Each number is 128 + 24 x the weight over its row's rms, rounded and kept within 0 to 255. Layers, rows and columns count from 0. Numbers have three digits each. The size before them is the row's rms in percent of the matrix's.

# layer 2 MLP up, 384x128, rms 0.184, rows 182-288, columns 0-63
107:108196125115107134131148139125092105117119099146150119112129133161146127136137123107106142120142152078135085073113101151139083130115128135133174110103144142146129125170124108168135128140135155
098:136162138136113142169158114161077145112133141137117103139142110120131157128120124104123116082142136126156078119152139117148106135135092161119135129159118101149161088137151097133135141087092127
106:138111127115102101141099147140130138113106147146146088127130162164124138140144145073088083132130203114147167108120114132155146083127102145114084136163125149111155189095136135167105149140156129
097:086117169133149097108179128102116123120111143115150088186167128120075119125129150088159123072102120111113125148112160138140110114129116137124125177156159093123098133140159165099128146125114122
103:149149116112124063112145133175090169142162116148130171161126101095074156083137129117127114099136109147140128079104116082133156088101079149124155105117102154127139144132129151171121122122144153
111:130133131101138123097146123100086152162161076156123111143119109140154133137110118090110136116147157073150124159116133131156097158110111133140120145107167105145110119140093134119143114170136093
093:100150113132094142161126104131108094142150156145164129140144159127114142123122123072122135142133150094110129128150178170137145150106128152049129133133126112102153114134102123141096150094179169
089:088151117128108113160126132183143124190131119132152149119144109124140134135128113070130182118138122080164137099133126133132090133126151158115191101135131201178148116102131098109123151089126161
109:129111137139109143168095114159134081184137142137153169180107093132150148135139147164078103151124129139130164113071158079160131116127111139102145094129131170153132116163113143128128127125129119
101:130140103147083121098101139115133116131145137140133155128101134106111162133131065135128136115106153132107141120166152072138133117178099149135095114137074107142144122111145157146120133125101136
079:148126167140122085126092115108154112107134126118101122119132151129132092141069191118155139174130103121115153160097140140110116135189137126125141106129132095120089147101123149120108117161108179
109:113141116114139102135108127117124154150113180124147109135094118134153110084140163146172155146115128133111111132129084142091136072115105126139141141124134085113122123122192166146114123137088140
100:125125113142150147153133145121130090130126106068128138121143085139119117129134108161085143154123148103130153138102154143121146140140121152129130087116099148125133130140152070079124115125149112
098:108122128149133080111130096117172099142114067132108187150096137154165120181120147139109116119131160119109149125124118065154142138110127106098164158148106129085166172148140107175152096125131116
097:159119094128109158152131136124113148131111137127135149170129129153117167139107132175121148160092123115090127093067115099177155086147166115145167106144139157136140124131125076105057111120155113
122:091187151111165125142134140160115171151144148096096126125114172130121138108130111091108172112166126145143111115153117089109111087130101117128123162098092086162137126153152156130117146126147070
105:145119152130134119127121121110098148139165131135153134191130128151169140140142127138154111093119097118132106155110149153089133091141129082126140128127160093125166057126113123117135125116133101
094:110109140101121103134148146159095132186129154083111129161142161092163091078163116131153130151123167145114096094121122141123107102093093130130121110099146083132116103126156158144119112105142110
093:137134121123102128133104108115097125095160086123168125110089102132128117137156112115127161144100129143087096125113118163137159153123143117103122135158102164123137082132122079110108143142123084
098:096138070143140086166110110153133117107112138130131110129098115130101131144188149104138129192102156089132160135110128109113165183132143186134092150122154141129125142116113135145137112152148124
104:058126136125139167127103155135127116119158125123111133121134112121120132141146133156081124149142129106112137079108154141152102118108146138143106147121095103138103146156134130134106145126148166
101:132137112085136135147149141113149099138172094091124123167149097155150145101165135147090100151129080115144115153128118092182171148141129107129105104114126139156151105166157092098096119135132113
103:188164160190123103146135124077087144080095144141181159101118091156083165131129135113145099097143121125085130129122120130126170093155109127174138149146157111095144147072126112114143107174113112
097:103126145144149123155147079136142118145117163112142158117101116119115119146116146096075105126149173099131146130119132076162147133144184110121160133095090145127162124088178123135138097163154156
092:119140108096187171129118132121108131132086122104127164142113167147130142134142159082113117147139175080155112112133137117110184132104107115141122095122133070144153109135172093141142124151169133
091:124111132170140116157122087134143145157172127121134142136111111158106117132117152105077149149101132117141134119115118094104120126159122161109112143163153149124094146128121101101132129129126099
089:110140110146149129135155181129148115154147151119100146136146149123115121151101085137160145122090122106099076129101140121137093137151108184128110148133124141168184177072113152151111156147097133
101:139124104130117108086160127118109119164130171101119120119119175089107150088114124141115103102119127114135117145135077149121160138115129119132143142131097102173117168129141140121128162140163131
093:122160117148122127171128121148110105127086125164099151168162139122145088154140153134085155146113169135150133155083139123115113154129114139115120112120147137118162157108135143081158110113089132
121:132123093144138175181094143124080125125118145112144181142137147152099098121140110139127126102128156106100113136122134106157161131126136157145164139098121128135155174095135098140120163171136123
095:113098105149141161118135148102147167119189128074100158125137143120177133083120118131104158127141099100188080127130141121123127166158125135164095130116144138153160149078132155125159123133151092
104:132139079117110134089087132114141144139138162119124120103132077088130148151152107133128167115153133095148125158124135134147101152166121149156164161126143104149153125117098097120118126169150135
105:111172128131121108124132142147115138142102131154115151132097147072182141106129119128106128141116132150183105129153114114099101097132126089124117102115121140099152083093159143105115143166169103
093:105150146133161119121142134172132140095137127150104107122142099119166068106133131123130159110126175096123107102157131110102118136103097101109134122110088075122150140085112098125141093119157138
092:100143105132118124110148182154135126098179110133138145147120113177128078165140133136129112144133132105115154090143073086137113091112097159119132092075155109152178136101109139124102121102110151
103:109144099090149132120182129109136154128128132114167100111119087131137113097151129113167190129109107082111123085150172130100120129126096087159143118133101145113164134097139149150101104122166097
099:109178108125102142123167101152135132148148134164120143129135156104118107083148116159110175112128139148147137122153125174141141111090148114110116112072070096099145142111145128094105131079176133
103:131124111097081111150124145132133082117149142145105119091110101107163155111150106090112124088153139152154147084130135169111125106128116174128163139140151117160129094187150171151112109119152131
115:113114091076129099144118084137122071155171144120128149119118135122112124135196072148137142169164160138127118110082102126151117142137133130123120152107142122129149136110164110094132163145089129
112:142135127116110141150134135123084112169206133118171122124135103079154129095142106157140110159161152105158151107140186137135144086149113104113121140137151119161129085140120125151127137132130135
089:115134132115151164093145139119129088152135136096143155088142104125126101129148109085149139139114098181107111119124113145109122155131103160124121121138093093124116118083077152145127115094115126
100:150152094141146132120150123141085099092120100119127128111119142099136093158162172147110148085143147153122130128148143101136171121183134134150139174121118105082104134133103127173129086135113122
107:123136139079106116129162135139134145164154107132128143153109129121184124153152090126128126121123158112133136134129113155109148109067113159114131138100140118183136143096163157108142114114157133
106:119154112100157146085135142124139129112132105124082127167094129152120153135130096149155147109135140089104096119099115073161115152116141174150108098129141129154168103124162097141160140119101121
097:151108106162129082123142133116136150161145092145126084142108111133147132141095123127150140103077125112107136124125153114146126141149127174087098137136149110169138099132134177143136131075096134
074:122132093137113123082128096133160145090125141101121140104137136102143113111080188123139122141156069142137100104109118172128148081137129115147145103133108114132071097129114127132095115167081174
100:112103154122161132138129142171132109108129120118140164147131126133123152100152133107173148150152153091120143093130140112096165120132144104117133137139145127137125071111139093116118125113104181
103:113151129116135087111139135091170092164130119119156104079120112125174068093118131129141137122109150126124156123162130138094146114129106132108174113097100118162136134132156142156145167102126138
098:103138155112084133155108155088137127138142141118165136111145102148121089071111118112130144137108130079149171115147129089092157179164125131172120183081164099130168110140084134156096135137165159
083:145131118121087138170166121136107121170157117127131135104131130134118116092154117061120156097169135103143104179117124115141125150129126145123158116141138082148151135080157085100143169135118135
106:113138118112102120121145123127106093147104151113109098171120133100140074140123138103104100134071105097120124117125141137082147136098147096108169145105133155171133122133128125160143166141107101
101:099134127119163156166133162091094159138119149126123141169104141155125123145117122132103153122140114103115127146061123166176100101095131133093126126124153174149130127115126167158107145155103146
114:123101117132146156137142139117157121207149154146112146171151133144142170124128117127102135134108115121134129138099162107197112098127112141119163131118114123134121117147164144093138099118160141
109:054141088106117143142132102146119092105101130137158177094101145135109166143127122109067162135138172152109145122122144128138185146121162144154157113130087168165134140117086128109136142113148127
116:096144109121114141173135117124137157143114133139118170160124114146125157155139106114159104126154116129095099095139095142116163109077112104136110146101141107116133137077135109178132167086158149
081:142105160129118136092138168091120138173150164142135127160193157131155126147126113089139094118124091116131082072144148127148141141121085149151152131138141100124134170142126114169105106143116147
098:068175145082144128160139099091127117107131117119125111150151109182151134085104113100113132082130127104162126117094117136122127151092116163120170107092086144113107085162149137128117140137142124
114:098122107105110124147169118139106149125177159101124134146116140126158127144093115148134107168186111122123073104075136091098153100098148139096151102171116139129136104136148094111119118117147111
095:146132121141136123169097129146149121134112094130141175104094141182156116136171134130084156186105122079125120080129129126092151115105145139116171103145101130127176163102094145129117126109117127
111:104108095155117126146147114105151103144149102131189104100118129132132125089146112119078191175137166105109141093153141096163106102137140164140145091123117144147117143154150121124107139088130116
095:155087171081143112084106145099059117139162162083161131136129151183138129119135096103124097127123090117124116115139158118115137137153130147093123115114157120167136080110149096135138119139196131
098:124126135126107183147146157180143116120113147117099124178106137129130137105087096113119140140156152122161097143129075111120174158081141129123124083099124123118144158129155097136080174139176112
102:103148117126128118139128123116154085115153109145149167127110137132123143109135117073118179112122128137102122094119124110135128117134098127170122108088134110132140092117135145081150109139130110
107:111155129115143134138135105135151152164113172123111129133108091145169106140120088171109137120104121120124112096101133119146146120097149119083106130122099077111162144078142164117166189093168148
102:098096134106122142175087142136150145164132124154057174127115112174113128151141137103132057131190132129124154110090144141152115138110147101104098100110119152144114102143169114151120114130100135
123:169156114119141106098150135146105139158127141111135134098141112102128153092130155136110131125112129161096099077073162079091120091160124153154154140115103110106081122107104103110111092130102147
091:113125168172125115057161145144170110100088152139119152127138152090136145101096128160186143051153159148134139098110144160107109093148133170121123136116095094122143153162129120137126073115139123
102:155124130121118141122106158141087179099176098134162126144114130131144151152157123093123137050126150097128090145118139136174133108152151097148170135103106136102115129112115082140136189123121097
095:152128146077117128124132136108124128129074151131152132146147111135134156100117118135149145137126147086113088141110099161094172160140138119142116157101160143127172128078132111139138128136145108
084:153158134159139137124113162156145122106109141149091101141106136076109111129046153140112120144133129124117152128132179150110147066139124122136110128160148104113128133153110160128107087153143136
093:132125110125141106084128166114101130118144114155149101143121126102118124131100079134170110153109126130104145113161117104152160147145152152140110174138192156124133136180116157129133136098116164
101:161126137079105109117137138099136120121141088129146159142164141128124125095121154150167082111126084158097115105128117141102157113134115167117125114144173140112147094144131112103150102125087125
105:149137147157094146176138155119146100134107167165122144115116153157151124096140147139117114134118144151102105108138107103128140125126109130132154080143135134122143153081126094132151131136131135
091:085131058159096129096106174145113154163144111148101132161159102085094142119118099148124146132148104148130134138093106119166119112114117130155172143115123153155093115121141138080133124141105122
100:119128130147157103120110178130121118109104111138089180088149124142176098123128108165117119136134165118135124139138140126106101085095167172147141141151149101136149139146136170109163092149141142
103:165139131129145106081151121099138158121111102113146120113141107138150135121153055132104113140093144123074101074129127138107115116087103127112165154110131098123102124130113117141130137095156142
095:141129122150080107133143175160114118164117062127090113082115136113129147125104119125180139143120105132144139124104105114149112132101109100177138160176121125114134100171123159139127139106127129
105:138068148152125112166081096120152113073123128138150147132117159116099121136131119108088162135088165147143147135132097143118133084156158111129129116145128162115162073171124108158117122148119100
093:107131174129080124112143076076108160146131125137127139123129087173143141109129124142122084149108116130095134115112108144135121112115134134134170124100088153146148154116154101151159124125141151
095:140120160163140136127144065126090127118140121123120098122149093116135102152115152142086148135118135101170066140143104125132123154153108146117123109155126114136109077102080138162143132146146066
101:160093107116184185116119107138176154092137105134122178172137098164166111120112101134134105118131115116148143159112116140099152122126115195107102109146116135145126138160144151153123074144105091
101:108148104148093086142113127154118162110093120096098136089126149138143114111156089154138122109128162131146176109138115095135129083119119141130143137141153130118084147158107081135157141112115127
101:121096169138133145125116094091137109130156120132148094170151128119140137128116097126134163162138114139111138103122130113140167191135089188128133155104080091134082149128146115120169146133135112
093:124104103069093112141128144110113169136120121116103104135125131146082106135162100138146130109130101130119130126125102131110085142116090162106144161118149146147136131112111097110144169138133137
110:139107138087138107095113126130148145115157141148106176096093166124115154143168127130112195175110103114080105115119136121086153119132167136143128139068137123119149140130139147102096120133104153
097:086157164125150188137114109149146130118114145102083113126112135128061137102176124114092113128098134124160124149109112170149146181140153125142087108144138133129118128133120127131097131136137105
082:118085129156127151151137132100138115107081152108135142160104172146170162073111116093122126148102113124162118141119149161110155149170151113124125133179145111125139128125106127085139122136125080
099:080153143145175145117154123156089140147157170093093142119132148144094154148109119072120095143113132139128134127102096144149131132097075159145110125168131131135149137100179125168136144180113144
116:079145094114130121138131132119164092168127096167105142125101112075085122129141139159099177129145095132121182105122097156134126118079128131105142153099145125132105115115158186110146125156114185
082:124180120156153076104087141045163113108108143122130130126118101105108148115091151134091169121131122088159116132118109135149136125146148090165117133121166100141112136097147108095145117193133146
110:161127135145128074097115128139118118104130147175166178156090132129128129095096141133124133152092183120143128116141138122105124106132128113091140092098137117128130107131122117102125143180150141
104:151129122143154116110072122133077093153152162141145119134156139142165156109143126140172131112131118131118135139116135142135144131150128131089130125108135140116141065128155118146090114158144144
101:134110111119105119134102161133144162156175145136176102108115114096149126105128152080145110126138140091123109135132151084196154134167118180120099138127149126131152107122147139157120137122124117
113:139140183117129106109120135141112125095145173088104146125142111098119167086123118134104121147106121120115117114127098137172109112094170152093141112134161150095155102120149111134120146114119144
105:101139095143124159097096158107157115119152124154090140106145143102112106182168111141114107110123115128104124177140147119157165151155117147128111137104102109133135103113114138175131136140112110
097:085143159157131094137158137149119123198105113111117187122146097143125074127143146108135146112129120127129126100145183131060121130138151076087139159120154108130179139142120136130115142116146093
103:130113151167107107064102122135134102172162115108175144115131071116093145119116144105142143128122112106122161133094121132147143149183113150109135118175124143123116125137146147129101115124160094
097:100149113098118095110124144142098107136095117130145123117107153162167114112127120180147091150154139119144162113145098129086139094126140113104113120098126120159138144138141120141142147133158117
098:146093128138143129145122135093153151124127133118078180163117124124143136109132109054158111117121127140156139098091103151109159141083130144109106104095110140151147148148131145136149113127090171
098:149164094091077121115122148092148127136142089108134156111102145169118127122092117144099071169125122123182129094117117135163148131149129156137125103167140124172091193122127103148145120106163121
109:101134130096121132149139154137168152100154152098114139120132144163169112082114087200146111147137115106106170110162092125109125149120131132106160095116160106158157123096154113138111114079154140
094:180083179128127120176143136128133090107107127135185121140143153108156110120124083095162132142097167100113138140114130143156144161152116129102112155154156109107110137163116076154090133116131093
107:147158151141122104134120106145153138110142080105153138150126087107117099129129081145101156080104146137132116095147117145143147158132115140081108143124130141112125173161109144145143155117125148
098:110133118148115103074091128152113103099144107143129188121132140120094137098202126157171147111108123135142137116111115120126108111127159111074149140099119115124106097119114121105082147122098144
104:118156119161123085112112124177138109135124156100135149109141137076126129107138160177127115056124136092145131139080139148131170115138135120126131145116094072105158181137162137118118102143150121
094:146125122176100145093129120125129094128134112120124103159127111104129141107119090110091174132074114132135140104119120155143154155167113136135132175172148141139074133176100104139148139098105122
105:122145129145097114126169172132104199157146101139102117120106151153167139102138105115165116077130139136149106121122109118086128142150101117123130161138173090150105106148155123141137127113140133
# layer 2 MLP down (transposed), 384x128, rms 0.0562, rows 182-288, columns 0-63
107:120128070109124101131122141142135134128127148161089099086109114096136115097136119152096145080119149158121152159137121143155155146103171158150107115147103180119133171115136128178098079154149160
094:130094137096091152121165115153134128140148116145151153137132101183139120141117122146140135098132113100097138091154125155113126153101138105129105191144128123139079143119149123100127114116078136
108:119127122146103092153131110139178150153096148134122093082163172130116108173117151099084083120160152122102143096113085154163138124150133163122097130151107162152103149100117119135154116103119176
104:123076179142118087149144117151155114082088130145171142154159117096095085141150130141115152097070072096093124101100147156148098091099124165127126123151126102156150153105119173108130165176136128
103:093141100138145070121132090176091136145167097133143162181128126145100147119122120132126119127142096131149150133100113154139152138132087148121152087126116121108146094119120125127137190129137125
106:139119152098120109113167142116124132115155128162142110114117139119121143155102103096143145142123134150145155156104158104129148122127154123138103139138136171132101181122134092182122127138101139
088:141122160139124142127088098155083138142157118154157119133114139182144087113098146088104128132123114141113141130116141161123118162113115086092108120156157130119087144098133150159137131124102138
083:152138136144159163100103150138135184148110129121120171103093130070122157167106159144129103143147142118107128141116131112063133130128092074128099089108104107068111124120109124126136121160093117
111:109144180114107119122117082131125138121079094118128157096105177088126139142121109091160116154093122140127122093142166156110099145127127099111141153152122097140169074117095128134160118133109127
095:159157104092105142122116170105113148112144139138136108132126121131145108079091118153088124110113153152149154137105182110111130132113116164092135106127128123108101160093146145138117143150135105
107:152137124136130094107168121099090129140122107115118127102107096156131160126129108044151146084150157120102119109147141111112135140133145168142159123118130143130152133168135150129102173123142097
111:097149125118159094131093147091117149113162134163147132113107115133167093122123160139115134146155139126110106144137111116113145099098185147139112123090156151131161119102139141150159152119119168
105:110100146136113102145146127133138108152142116157086128147121116063069163146128124133122153137090104153122120113140165156123145136166156153167116113098110103122156110130140141138125108127124129
096:108123122121112143132112111081146139134081086112112132180143129111107139122137158113135116124106148133129117159090097125187150134150147132107133162145138151130179094190110160107131112096123152
102:081106119143154106156121130112116178147097132091159140149150096132169108101130147166119154094146092128131137133135162115113105117213142118141127109124134127152121128093121168139097110134145098
122:138159121123159138159105121145106158157108130110105133124188132104083127170102146075146157105181099152146145099138099137093119125134114109109125156111127144125128163146125085128121137086160089
096:131103145169145122105132110113109096095120122100103136102135120099119158117120122140118140138150129156159144086107119146149111127102133179180113136135144115168085129144112148124113099166124108
094:145102136133133124159129106116098162122126162111157146182099144137198096135154103124122140158114151116101131116188095158161129136164114133160158131116099136111101116170120133132106088140086154
091:097152130111105085101069140084120115165127093144133082125086139135151156127128159113135140165126157145119058170129133104126103149146125134129126103132154157159141160127125140123136135107173167
096:144113129149088125137160085097103132084126107071212121085172155128119112125129105099147154151156146099149068144117112131110118130118105165145093146122135091133120148118103127132123133111085167
098:122119094111147129170160123147108146122148154105097166175094127193133143143122141135120127137179091119153122110169158096133153152107137156108103140092129093148143083105115131090140121124152098
094:121148172133145120094119139130106145142097132136161100162098117115137101120077114125164112133190119134135117140146140156076130113119150105099126134175097126133138129131107125166150113148118128
095:149142134141092118165158148137119103132154111136196132136164075120079142137122133119148113093136149104133163112116102135099123133080134111171159126120149111098160148148174101098128125121131105
097:102119109142141131122108177067132156127126136119151115120106161154103143084117149174115115128162143130143148145108144118130146099105096135101151147125126099108111130100124144157137164148154098
090:129135139114149138096141135131135171141112123120097139116168165142101133141170146116113125138160126092126117157168122119112119133069158118108091109155155080147119181172135091144126143164136155
083:118114125155127179111148103110091149150110184135124130131133156119135116149132111129144113130106166139123108167116120115121095102137153152118091146149135138094127153216096141069141117149135133
102:130136134089117145086122159103091098105150124135127088131070152117101132137136148103113123149143130149133101137128148155128095122142134140145110116091121090125126193084123125130102170163098121
098:126099154134093152113125170109119162139164104155093128133130098139126100091126131134114087128138151092092069113098108154162145102159134106144112170116130154162139125142129099099136141120147106
090:116138129174138205139120124137138172130161121061104107098173094094131115130145134104135113123099130166171107112132138135136113127178135127129124137146102130156151124136135064149130168122145087
119:099127148130133130137134161118118131094163146136154131170169125116126134098100134128113080115125125127095131141113118115166142134128120180123130163092133108118126182139138164145135166079116145
098:104112144132120143123131169108112152123111102099149117134094149118126179115140148102142163137086102104160140120109139121139124129139179144160139103115138087106120155137157154098152121169110151
082:136142107111135123103127150125139157155150118100164123153098100113139115137173102121155188137137118165144136114133108112084092111155110154128141117132138109148133074114120157115140087148106126
106:082156152118111112150086110134169109111115117114108148127117127106207138091140149121140090170120103129147129126170169108095119120138116156157116114183112131152103111129163188127102174136109089
097:114111162114132108149115105132101141089123114146119105089141145147150097131175154118131094116156157175113082155174126160100128106125139111118134120121125103141109138118119097086136099099127149
097:128111143151133144094131143172142130133131175116102125143114074100106128176119102128133145141121105136143158123117126134159097117112109119100105120116147126072109162160133111091122129119106131
107:115137118076147130202130113115148108127116129133132103134124086093114114099177107115176165092137129113117169112140144147155080105126103097143132121137147131048140095135158175132104131115118124
093:160098115183093102145121121148066129123122119150121140124166102133090127158082087114119113189147118132150110155110127189103097165101103114110136148134132120098125151146164152120144124123114145
103:139150132164101127174083120167160099091066121148140125151166091150117143142125132139087125141112089152099121152129127158147112153140130143162123102124106095105098150130151124131087133138115148
123:132103129135137111139129111089129124111134140173112141089110128108100178129144144139152125144171164110101125144106128067164113192129134144105105094094139075162163141115155116110112167132119139
099:118137136122106176113154136115129110158173145129132100151143137133090132135117109149131114116125139110130141103132115120118143108159081163122100139104167098095132100135122155148153105177092126
087:137133129124097115108179129141126130125116091161146091170127116151164127133103162082097113125115133129136139142157159152122124121123149131135132126117139113115151149118116128102084123105151146
095:125095110129136162145109100104164151162132126129129160109140104149125150146165148133157061116066139071135121105150101115135150120124113144133136085171131109155115121118122150138177177140118104
112:163187092077130112145144102142165095117149155098109104161141152111144089120167118140116113150083136153155116090142185130122146162112123113107142147108146126138107114158148120123132113138152119
107:107152100153173171095134168115159113099113145112137135116125168124168107149154145127141097149145149112107148163116116128134148133138110100127192105132125106125136148131134143161135081159111164
096:116112123140182112092120114156141145152136129134100117105101140099085168151085104178172108103108128076095144162078132159133120167140134160126097083122152119140106166134106062149134142131153135
091:135118133135117068127184115098089114137109134103129136140129113167132172156093086107128144144127158114133143120158151094111172153156144150117153143165121172178150108131130150116105133107113106
098:090135107133136058104155145128100144098096142151095143151105122149121128099151161109131149156138140130100159145139142125147132159152125153134121114188129143154083119107136097145128110123134121
104:166152142147109146177106148105138134094115086091125102122152128145114120141154140136150107116129089108090134113139131131118127120118108121138106089105135158123137111157113090146139144093145144
108:108139125105141154140104142081129148123115168165115165119130097140094108135107146129139107139139116101102145118115117118142127130174137091159138174120130117092165174154092098134097136109153178
092:108121140140139144147148148110101140143133143144147100109116074135135115124150121129111088124172140141089123128145129149125131145032086118173066135136163063135151131126134150111153126115148177
109:142122101117104176133134135109155100101090107078107112123104129099147132140124145133147144137086075054112144152142138109093170150139158110128179169078095119143100105132117141169121143148140131
105:104144152143147147152066129099136181133178125105124100112082119182111167143144149121133129138138109075132141125075147111131090129124158151134128102116140146149143114122151152151094141141125141
102:117115155118150120146142136122123113106136136129146127143144131093120122118109130147154188141118111108167144161134137112151107119125138123125137138181140167114128103144120159057129140118148104
102:096125129113113120107105131095122159117121117164111099152163140110118171084144123136112100096094121165127113145104141117148136119110108130175105147159122111138082150102102174132125116109159137
101:118107118123118154132140104116160133084128126142126149167127133148117150146138128137161136144111108115111138164132117143082118135133108123126037133132146112104140094135130171143090125118116143
087:138068105137133143130080133081123116136151160146133111119126150123118121111150122127159145156129130125117158132127150148135129076143156137133153139136159110112132154103095134125132153106086096
103:136115143057111130100134080089158096153112120092103116117130153110112129160157144131122128126115140153145147134110097097142091147162127109177159164137176155150096096138110125132124141148100096
114:090117128196112130106083150143091156147154113143151103143131156118065106144111123131128116119115093180151152066089140088139131156104144136146140142150155122125135168133144093095118078101136128
093:133126136158175123096129127155152098124088145168105135153121155055096128152136108107103119127126129164116179145126147162136131145130163106152123156149130088146145099105155125108110105124186123
105:183137138121130156132134108095143106153115125138133137128101104099149112110156141161072145171142140127096129153123140132149135118106099140097160123168139158124079130136110117129088119117172135
091:138093113168183136111151125161108133144086103142122130142134142115139120134116154132114152103103089143092137118108161166126170093081124090115112125175152090096130081155114165130138159105142125
089:180102102132099137113175119147138086148102145121116126102127110114072109148138107098140120103137123116140141150081069148122121148125151091094121132139094153105109115160147129129123136117116097
102:112170120157157155135138126130101124166167080150149123163119134133101135127084121118114186159129112120140103141159132164127099133124135117116169132123142134101136111104127153077098128131185132
101:093131084121100111143117147137125114093158162122097190143136110121139143132153152133113113115165107099137138151138139155125144121161124117175108159152134117142126133149095122117105096149150124
100:153137152115128074094152125128131179188107089099125120096100136153139169155118113097097159115124111097132139108096107140101093133128133116124113116150134174099142102135112125098173126126111115
122:173129107105136134129149143126132114168130122144160116103121128089116140116107136187113134114092123175125099097072112103152107112131115151110138154085132114150136129112119146151119127115095162
084:130131174107117128111140148113140138139172088065140134152093122164138159104113153102140102095104118119129084101122133131126150153136157115124151115099135172121157125119124135085124141134103100
086:157158154172123142121101116113112199122107111150140116163104138099138153164111160119130162141169141135118117116157151090133105152116107165146137138124081144141144155107109141133123105137088145
100:156085121136111112111085080161129104127128140105077093105120133148096121131082145150155106143151093127102148109122154128148134133097121103138139172137191142101079118146101116137143153126119127
106:154138121142114092104121096090106143139134120088109125084135090141124127150135147069116158100161117099112105120151147115108118144127136158158143104137154166129136148149121170119086157139126134
086:135142110057148144144159132088107126124141195103151136169114102116151135123121096107123093110152203132150157139133123092152102125140107115135122095168145093126161123139142092133147100167146126
089:132120095154132149148118100167144084177140149111083172097133130112091128099151129122191158147164153130109112109071148140156148112087132103157128113102158104103117105172135119116115146125163120
109:136135130163093152154148130087168144134139196163136132101140134112148127126146124112122109119120123099122123114124071112136098116156124113145138129173154132143120174140107110152104150170113102
095:101104041126124145107161136140096131139125068129110118171115112108106144149159119107163104147143160138141135186124102161110115127136131097124111106145134135091150107161105179096133103147137069
104:165127178157138084166098127126124111082107113108151128122140108121157107142092148160059090127133147117104166131152112163090169115127131150130152102129143112105105084120115112103158153095131116
095:076124108132148137152104161085139112137107133132176121148144109108146150151091134128140131133149163138096141091119143165116146093135128153150136154100083166125151153112111164128134095140146102
098:127089110165166095124132104145127126138156121108082128116087088114120134120117104122159162113119116122114119146108153108133129150177133139139147101116044127142110157118111149149144142122166099
100:122097105135135158098092138119167123129084127151141152120161185110105114108143125071107134054123149153111124086156119126146134156129155116153190142122102117153106155122079160166117147140116135
101:101119144138103147102154124097136158135113101184132145135120151116149175112117133120109094123107172128143112143108119139158089100115141082148118134124118165146153140089171158113129090134116126
097:146118142109148151126125101153139157168106111154089134133131149146146150142147072130158126131114106119078137126156105161150169151136099139110108138114135103089151169137106131120108099073122144
093:136121153102137166099113150109115137134114073137136132080161134163133114160128135141094135131130126133167100159107151100101115142146121162095096104119145120141122137120102143109146136185141124
101:140143130166121099137169138125166150075124156118144139100168149164130119154144135150123085116125153116148139093127074154163056113128161143161123134150139164126140127067115153124183110155094119
105:105146181171147188142120123188088123098114102131073150149123084116163156146129134143115143133119114147140137100109148144098155128125111139110112094131134100109117132130130125091153161118143084
097:139098130098116120143127122119121158087084160139137137152112155081102118118119109141142196126097124141163078123112136114131097102134112156112109145124128127139150104127091154115118139163170192
113:111145103102112135151121136120095172168141142118119136124092127137152154141125115154118136124132109138142095079142157094159113120146110157106143123079134143126121167117155088074129130111089153
099:141129109169145116103138067148112150142137120159103108145176129149112156124139135125137123123117133126122129162107103149088124168147193127143133094085102123151133168153115103126155161122168138
088:126140128157116156155146119147134096129121120126104148154139123117158162081128089146108147105126128146139201083108110118097139126112180117118122115124139148141100183083131113071099106113075124
105:086115130112140124133169081119086140133144131128107111129137126098139145153092122183126136122131139082153130156147091144103139130119113155158090144166128099144107148069140164134127165176093135
118:104103154104114145110084161124157140106091140094106145123134181128136119151109144147108118134131136094126114066120120162094117135137154106118105122127147152121182094156137126117125090119163126
076:127108118134141095161113107106098096123185121104135089146132183141079171115117145142080085133126122146166188154121116127116129126094163103149101087121162138172144129155145136105160134083162127
103:111086178121151131117108110152116147136135105121146128152159158137113172095096147111096134140095161151089151135182118144181128123121145139153107164128118137108134098138143162104118135127122122
095:144098133119137123124189182134110142140140122145133118083162122119150137117115111122105078097176104112106106162105156118156161139149113114109071080089125131134139109172136133146143142100123138
097:145150129144128151174144127140112174126124160107110120134148092100186085157148131133123061096157146150136157114138100129119125109167152114129138097142081126107132115108139124150107119127136110
107:142127155116130097108116102125162110073105148110112131178147126085127118093142176136124108170144118101125148125157144131190113141136134098146144094132113110123131055144153121132147143109125126
102:097140115151147096096123120160150092173127113135157102115117144110105112136147127131080110074080110091111130137172115101141121152150119130152167118107113140127124156130106131120113130140126133
102:173120112135122156109088167138146084128081096165147128136130120123158126135090163106138136110116105165137116103135163158127135111152162125089105148148159139152111110135162091122103108144134153
113:118122130153157165093124121157109113140081065177126098126092142113116102131111135127152154138102112144100164123120119156100152100150149138129119119151111112109143125097098172093134155107186130
098:153136147141158108123135141092125172156122177146153092109147131156110117095136146160123175102125110119148128110147089141148142072160151148101136147155118133123108134109084072151128164147119161
101:122141103136133167165123138153162135104175115095149111119131101166169160175148169121107135118092154118100127148109155138107109120091080119133160108099151111142102095104109154105094119156162116
102:097172149114104133131136130160117122126160090130133152149105118150120102127128111134135092118126113147129128093137087167097147142143151146142122121117117102165148159129108104148113156107153137
096:125165136122088136139147140130121112126115160205112097163104142137114086108141140131096135109108189094129138125134120135152188146143107126188136137110134104141122119095102103146161050101128153
098:120153153092126120129101080109171132127149092150112149117089145141106104119110117132109111136153092123155115112127140139156122127127137087146150102135162093101129129171118148116128156142099142
104:094139142123203130130151125121159149081150102147127099144119163098143165155129114139163140121134072159117133109098096133140117105116149127135146114095119106156142160145161096148113125150110157
094:112110084119129110140119115148117088134163116115096177123100140146153138151148128121111152164141142148135125107152112110121157106082147121105133079131176163099143082155137122076145132101120140
089:098128132112094126102157144174124151105122086101124112101160139114125139105109171151112110067167150117133127139132130141096118149133140124102139136112138090123145138171114127128139155144137096
107:105138131120115128139116076142120155130143107142149108170168162120107085163115140132084149182132087124130115114091132128119117208112137120151149122110138113151120134135113102113137143114123136
106:103160094165128127133121128130127134127110135162128144059102147163106129110140141152146173125089150107116104171119127131134070144169116083104153131158104144155110163141106124120148117107148162